python train.py --n_layer=12 --d_model=256 --n_head=6 --n_kv_head=1 --head_dim=64 --d_mlp=512 --vocab_size=512 --activation="swiglu" --norm="rmsnorm" --norm_place="pre" --norm_eps=1e-05 --positions="rope" --rope_base=10000.0 --rope_fraction=0.75 --qk_norm=false --attn_scale=0.125 --bias="qkv" --tie_embeddings=true --parallel_block=false --init="trunc" --init_std_qkv=0.0333 --init_std_o=0.0414 --init_std_up=0.0477 --init_std_down=0.0477 --optimizer="soap_variant" --lr=0.00359 --weight_decay=0.0 --lr_head=0.00735 --grad_clip=1.0 --warmup_steps=200 --schedule="wsd" --decay_fraction=1.0 --decay_shape="linear" --final_lr_fraction=0.02 --batch_tokens=[32768, 65536, 98304] --seq_len=1024 --doc_mask=true --train_tokens=239200000 --steps=4114 --dataset="wikipedia_en"
Each number is 128 + 24 x the weight over its row's rms, rounded and kept within 0 to 255. Layers, rows and columns count from 0. Numbers have three digits each. The size before them is the row's rms in percent of the matrix's.

# layer 6 attention output, 256x384, rms 0.0414, rows 33-100, columns 192-287
110:104113154131154151116102150123140141175170134141098155126105137128120125158123075118141104110096115113171124091138140079114149139141157104105115124105132139103143133147103131132141131082146157113114132142130130115143133103118136123140114143161121108138088101107131096136122117129135122123
094:111112140130109116106127154155104119125142149186122149128167127121121109126124149140106130114112150147117130169107117165111111076104111160163105133162155121138173151146131164134093152083139094133136133118143113116106098130148099136121119111127131104146117150098085132121119120092120115171
099:096144182121163137158177165101112202112149139140123114107140096123079124166081186127156116105127065160111099101074174122129123117108109119122077103112143155128113100117115130088125125114145158098152119140145123178130082145115109144130125119126137147153157145164141111142159122120100149097
101:140151154110099126109163159112132170140097165109108123130080111087114141187132117156149168101089147140108134085144137123166101172178117125164135150140186127097122139119146118121102112137168140121160134147134117068114136165154127175104154119104124104144157121128128098148147112115114116144
112:137129119125107129105166100103126112125133098106058153151155151132109132120105106155111125118120087162130142132115155100108138158075115110144117135159128086165124131085168133120091110159158140138141150121134165133129142135114117141120111085158109112154179142059113059137102118141118076148
109:116084061105164148097129148182128139145094097103114172149138133122098179082097161107126085158133145124153098103099155121120112149121136127101134130126151136135134171127085105129138140108129105101126133169145160139130066059088138127156164111095124134120122106100136121128127158129111113116
099:140102114138159127059088171157129136144117080128084143125138139134148053089101129136128135105128141088141061128078117142110120153144147150129134144096136121107157113138138125135082131122122098087155107137132126141081137150132123153119127094136138133112126144137141143147143143126160110141
099:114109123121125126140155160121167057136141143146148103182136121180130125140137112131121095114105112109138156149130170123133142109149110181103163111152160115072143115135120145088124146147131119155131138111126085116156127102117155092128119144153158107148123075136141142133134164115145157110
100:141131160128126137127097092136112152120157093109095060128161120121142114111106137120126140190137128118074117099120134107094118100139109119155117146141151136152092161120129132077116124120129109135141126126125101094128098090166129151107095129135163145134147089140098154153158134140147148122
098:121076158140131107109148169109113108174143102166100082148133144146107109148163119148122118135136086137132150118117129150124177132134161161157103111119113130151151100105136116120167167115147080101120102143118135128116142143106152105147123082106120097190145114123103143113122140128163142128
095:146088167175151166158153111118073162125122143138132134102132097104148173123107110111107115140140104107102090115161125120152109155140144138132136126147105127132174113139090122145167138136133141161097167102145125160088118137124091110146092123101156127123097108154119132146126065125137108137
100:139149126117128123119112118136185140135121123168085118109084075154138139117088113134165129141122150142164130111153144103119066124124151156115168149120081107160144118143174185108123134129116119108107168110134135132118157140119218116125096123121150109128078141109113110122108088144107101119
101:126166099141097100119138111105106138117141090141082117098152147086176096154118136154105153140140154161137143120105158143145122169112142140114154120125116091110135140137068105137166095124138157079110136135115140109122149091167050107132099146181124154125112133075118116146140147136148117135
091:100165116136137098129151122127087113121137119115168124074130113140097140108089105179157107152141155182109090169142179184097181140076095128078131158137102110111140079136127144099151143124127138077097136125150108079141139126182115131113094156129117126128152135138162135148138103055158098112
108:120092140109146112144146165142080110130122103127096078125142135146151196094143131132110124150151090096153129151098080124125110141066132136181100097095089102097128129123134170139142133105158072171106089128143129119147118123144129124178094095122097152118125117153121124150110142129145140146
106:136101141072102109113121100122145188118146144099114092138144106120184085132133091154114156164140143149120192117087147103163165118142130123170133090099133130148124115144139129131100133177119090142142155136130139119166089141110123128131091139147105157099138139097150132124158127083124078098
097:167139125102167168126094164103178100127117118176066167125123085119140131142150139148130132142103148130085136135131163151114180088111124090127108121140109120102154141096173082094115110115126121142098104124162124144091099124133135176110139091158152160164122142147102135176121123189091105118
103:145140116101123130103104111185168122165148111118128145116132113116121118113138108106172148166116166124118119130165169148175142121118120089127102100147173118181119103079100149163111104151169125159125089189086169159142135129107139141131137128119131170104118094146104127130133133104103136104
093:160114122178096136088138115139115177159172111158158154116152131100119142140116099145144068097107128161141107074148120133126104102111130135121108112107086094120104120158151155161132152136117130098119129173130112138145136112116151121142125114128129101091171166129125120142139105077134124161
100:147102129143110129130138150123127134116112159145095137145127122126121111125147144095133126189128102128074116122135130115112130101092100125184128103146110135092113123126114095144128136069150127121083089171124121155108162121088143124147143162129100143094092146126102127117098131138139133116
103:140067149125148145141083094098129134146118089103103104064127130129132119190113116104070093124158141115117166148121185090141167129108146135098150090137118126141112142119101118098116072102151140187132099138171144096144165094145152141086108153107135136120123130108120154122140096103122094096
105:179158165099118130146107108124116141131150131121117103143140110102111151169121155146126146158115106133132134141122160131157123134070119133097116139111108113169159166131119119190137149073156145069152117128116100114108107118138129132116149150123146110112138164103124116129133093116118136117
098:109160141111143105078161135157101173113135190151156162141168136114153107105105160177091151172118141142112152145098129127154112091132102097134151104143154114130097145114124127147137055105123078120133116123087140118121118116129133114131125132135115145125124154115141156088160107092130090129
102:129125125164107105116135098123044098097120137094183135171105123094113139173119108133150143177177155090126108155135148128092125129125136127174140122108123125134122131123172119096157117109102080148126120127162157083134106133113164128129145092076153096174199121121099129168119093188122136093
100:138125126110155100115153151093129149181121149110138172104142075130099125160105150107147140110140115126122137181157171112080118115144135157105141168102115105136148120136162131133126087145136097144122127096118102118120107126179171104111081163138125106168183109166105145091104140117132137102
104:147142138145081125174128145113117103115128143129147155104117116114137149160097111127134133144117124152112111165113103150135123097115106109149100097121140162128122133119127166111173143141079130119137188110115171142094131124144173091110132120090080141094116105156136104133150126078155135155
099:108116093137103096146161115139170172139136132098166100147076125098159098100109159136114115101093125100113092144169077115153142156134151094158126137140138110127137099137110125135118110115110126108149079169220119134116124090113095115121136089100128089181124137162102138100161136119112116115
089:088098157108131135142200152115165135146120156118151158079159111179141118148157110116128146113118082109095116113148128113171076081103164145098090163134120108114113107109101145146148098111157168105138113099164094131111178127106118151117100071116095110145161153124154110113124106087149091098
099:158111081140106146110146109107095172155153130141102145150114147105173088138126114141098174111144160128125110125128096140127149126084174090137151145147123187083128100139119128182100126123126146159138101130090159106119146095122143144127131130120148146146099138146118136143151157145120143116
107:134099116166156144125133130073112128113149117118087129112104123142143087101114148097118160109103105154128098189126163110069098116084131096147113085141159116113083138127121146180162143140150089124147147129122089126147167110119108129108127114117161115131150128086101098165109121119121132145
106:107111119159155116162175141125086148181142144124132114153101109142130091157105123113092111110137121161086109120130116131125141171131130076150141140142163125151111126164154146138136125151117168153147174092099170090151110104138132142141128155159148113156134126107098154119172107146156110133
099:167146108097147162103145143132101129117120147160150130148140161131173141097088128077131140126125170149166138053117092081156146156118140112061117149075119168130131124113113030143134109115099141141118151152084088186119182087118148094084131082126158159163116128149101141094139102150120125080
098:090131160176136116167110170116102157136164128154092133103114118125130121140148139147164171122113113140145130129140156130124140113136163174105063149128133106107122144132131145118122115099115153101105126075136116075121151114106129153113134098102113139172168141154118099135156112109125120154
093:109121145115144113137102097145117112139108135084138132100179119157125150152100101157098111136085161137142140139129106134150129115123126139107155105132119110118172102117136111108115140123094135188120120111117145187099148136101140135120141142121135126109093122124143076180102143109126135130
098:133171116124129072072116171148135150148117117135150137126099113132155149116133120172129141074128134099116097082122115142128122107122162138139151128128116100110080130156115085076103143153128126078103106126098148090175148115133124164151137160099107109165133137106157139092081093126125127149
103:134113123082118164105148084169141116089177128117137138134140080153116146090119133144123098164157083131101136106119138167143155121108144146167100153154153138131214143143127094133158127145119133116135158135113134120166133090108117130147131141161175111136158105113109144111152121155124138127
099:129118113097133138099115153117142104134101159135133138104096107112173109170092109122170115167120119137131119122116124096167114108159118157101123136100166116161139123131133098135123152103167144145132132099124108089081119145129160146123133131100122113174136109115130102145128125111162127113
100:155094125127165145170131110156133151139138185118107074155085114091136118104121131147102135133128114157091136139110089125115137106109102125166107142136151110141131144179149174084145154166110119108124111173125086101162122159154146151098090114173129127150093112165144170135199152124141160113
092:128128125114100118127158132142107063115157133127158174146094116137133144094137113092122130114164131136107138107144152131118088119145126137121114114133110146153104136109098100156142128114093133186101126122115127119166148145096139171157112122143104158142095123151164160125132161146136133112
103:088083156194110125112078088110154156132115173140092155109130107130101119145095131148143147139125178082172124096149172138134105136121116114131138142179147132127156076154177092133117120172148161155118132110124180095131135152133155150136165095126127130098127121179151124142147107131092116133
094:131131118130141124103127123128129117132151139159127059135134103148126138133130089130162117158118173099111154094108114128129166125142124125140125105145154090180155099122172103138093125112103128102134135143139133084128147131097081151171116127126130139138150096100138100173171131160139120163
100:105113144146092116086127137155157155141116072105117100106123135115112126162125142183136127146133119129109192110136094136146134106144119168102100147211178072095148090131149096127121149075132157134146147135121136152107162091159126167107131131151121106160098123129120132168127111118127104149
099:136112119151097104148092161117116105156138051138087174128153124176131106102159130121124119105076115144111187135162150146139136112160169065144122106121161105134121130130140122147144153105092147110123092135134150118131160123140159117148116117115079113117149109183098102131178124114159195106
092:114161118137137144110142142089187126105125140107146146149135102115167118113174158143113152153105152121133130178147122131162121129122133133115086163096143156106137137147130144098124128191119112137147129157107156138151136113139091128116121168156087121135156092151143096137143149121116149131
106:112124149135168105137138132167147154119171133139119156172120129147132152146101119165158138197170104154094127158099111139179132098112128162121127129099087116127089120130111159124148103145141112144149159138127156171137177153118160110097144116132108102095124116102132114125155157090175136108
087:152140145165117126143094133113094198120102106114163159110108138120128121147131160169154137145153135112128139184106133128110169121129186114140114152158150128120120133163154129074102125112079147093148159132130100084114106152108126086161129099078107152120133103135091134100165125122122119109
100:173114152169133137138087106118101125100162172138098093143116142105138160151112125155184159059122081159147108118141142134100123170108168140132155159113135132143152117154124109134131102194158113066126101060140106148139126106137146118109122096137096134113124077164150135128113139110097146135
104:172128158122076163124103140109123143097143150165106151124135166140109110101133115135116142148136126158101161157135166156159113125126155149087144114164142112156109125160148153134127134113129107078080130072155091145164102086160130156131115128141143141109143096162120124125116115112156115138
097:099144152138099123111113091158130146134104086107120145126127105102087069111115109103138125109122136115113132125135121144072129112146071116090120128095143174115137128128138110135174134123108147129108121148118110163109163105100109105125107126105093141120088112075137076111096114138147138104
105:160154123122133122129141114077118118146143106154164145137106116149165079156131158137165146088103095124130116105173113141134081105181173149153077165140109157097132166100149104124151136112134142103141142111182146101113129145137100090147109105112099121155175146110170115128116123092132088167
095:130136152078144148136121101120144123112149167130144096138133135101152127131141179119148134141122165120130114113157166127125122138093103106126132136114155134142134150116138156125127155141129102165146108089121119117142126139129114116175099122132131148116156195127122155133127145153156105164
102:126138131125150129095131110129155136188143164115164143157134135107165096109115146120129165109137102078118097109096096149105122109106172102107126187133171131079153140105133102073142137138097119122139123119121161112101149171103105136122137150076120111136139164112094143097141136135154117192
104:146148118119147118104138146116162111082153181127122155127104133131097131109086099127126123137097136175130101093110141171133069136114113131139079128166145158156134111115115182166115163096145122109138105158134118134154113140099090141145094146112125161139125148125147136116202137161147137137
105:066164135119121131146103118152145121160156097126146129125133146109092135099133098113103172142114175096134146075165114106136139100160158094110137098125113107120120133123132106131144111139116162126122086119162128115150112145128099129116124165157103125106102110089112121113124124164126107134
101:115130132123128129140078110109148132115100102156104132152131098144131116150142135165132139086141110154145124095108120115140107133160131129142159117136110107127093156074113128136169177134071114153157130076122134115161141111147139140144153191115113110104108099160122125121150139133120135109
096:144119173101117139143162154122120108092129155097108123122138163131154130142103098123146145158128110132162099178169133098151204134116157161130131151066129106153145187147103159121174078140113140172108171123137163119109109100084152169124094159126119120116141137184135122161124109134138172113
097:178167129106147106110194157110111086145151117136139163104121154093099102151115133122115114098134119098109116097126145123084180123154140164140137122151170129131094119141149123170112067119128125145078134149123148124128144122135148107163121142114113129105152163191159112134158157140128124168
100:091120141095153150111133152124133109126170127127137108154122127139168130123122127092140126118115149113074102094100101118156143124106122112166120201113137150053136084117127158111138142166111080153148150124123129133181131110154108130108109083165108125172134150105106113105121157180088098129
091:162130089145123111139125144135146127174133138133122131124150156132127107095110116165137120095124162102129157138107127145127084100156128138135137113127136133152169108164157108159106129099169134105134200112151131144068117134078114123132032115120109136068130145124136093100084131108125123139
103:138162130121111095122079156130111112079157130172127152134101117141171129095111132091110174155139130088079113103103117131084137120093107104095176160146142128086101120119118131130138132127097123128124117115130113092141138117149107087123130097123098149096117182123091174115127147174116118173
098:093113088121113093147094115101149124152128120136144116116132132147138146151114164184151105109135165122151138127121138098122164128132124176119111128161138081121109141125136102153141116118121182101183096125160152120121174159095131102139133149146115159155110146150114174160114126163149179128
097:112118142131150122103137142137152144125146145167133096134085134145166133100095115126137108162124154111109122133163121098167092117135101099125087107101151183124147122134150091083122142113122062128110135077101103119146103115129138145139138122155141151116106130093136099122145096105141115126
091:181099111149127153160146101142141139134114060142110174128110119137141130138128142080136101135114132125109105151101091111141134141173099124099110128133126121072159114083105125140147129178118109122151139103122078097184146138123123115154130158104109139109142144141139051128145131155147102152
091:149108123137131121158185100117128138118159109115087158151111171102133115134068151151155187137169191110123136117112108142105134183123134109151147133109156095150169112185138164146140135118163096091104137142090174113101157112144106105121131172152129130134103101178160149155127101110114162113
106:135100133082091134135123160152155169099167129156186112113191150128130155095103143142112107114124120079132185143147147128151142132093106086098160097162144138143115114166126106188104135134101197113114168125153123101115124155157111134124113109121101140133114121144126117096140130054094135136
104:142104111139103094096111118108149114132154114122139147143122069154181178166094141184156135128130111157187157149115144095153154120104073096083119113096128109176153118120161140124155106137142101131137158144095093126147102136129125121124152155118132182119184150111116209145110141136155134122
097:087099146113165129152128139140120144120124129111087135120145136142165140145089192097107138143162143140146124125126116092116116131162111183167109146119133103125158177161135122112097133110101133120127138131116133085111111096105131139150171144142121137097150155121129158133140153125148097108
101:100132128131133086145107096136100073151119120148115133145126104090114137211153119086119092132138156165082149155149152136152118129135136097129129131108136174106136102138134143118138132148097142122098147153151102088167119136097141116133142129135134112137144106129098151139127151128080154129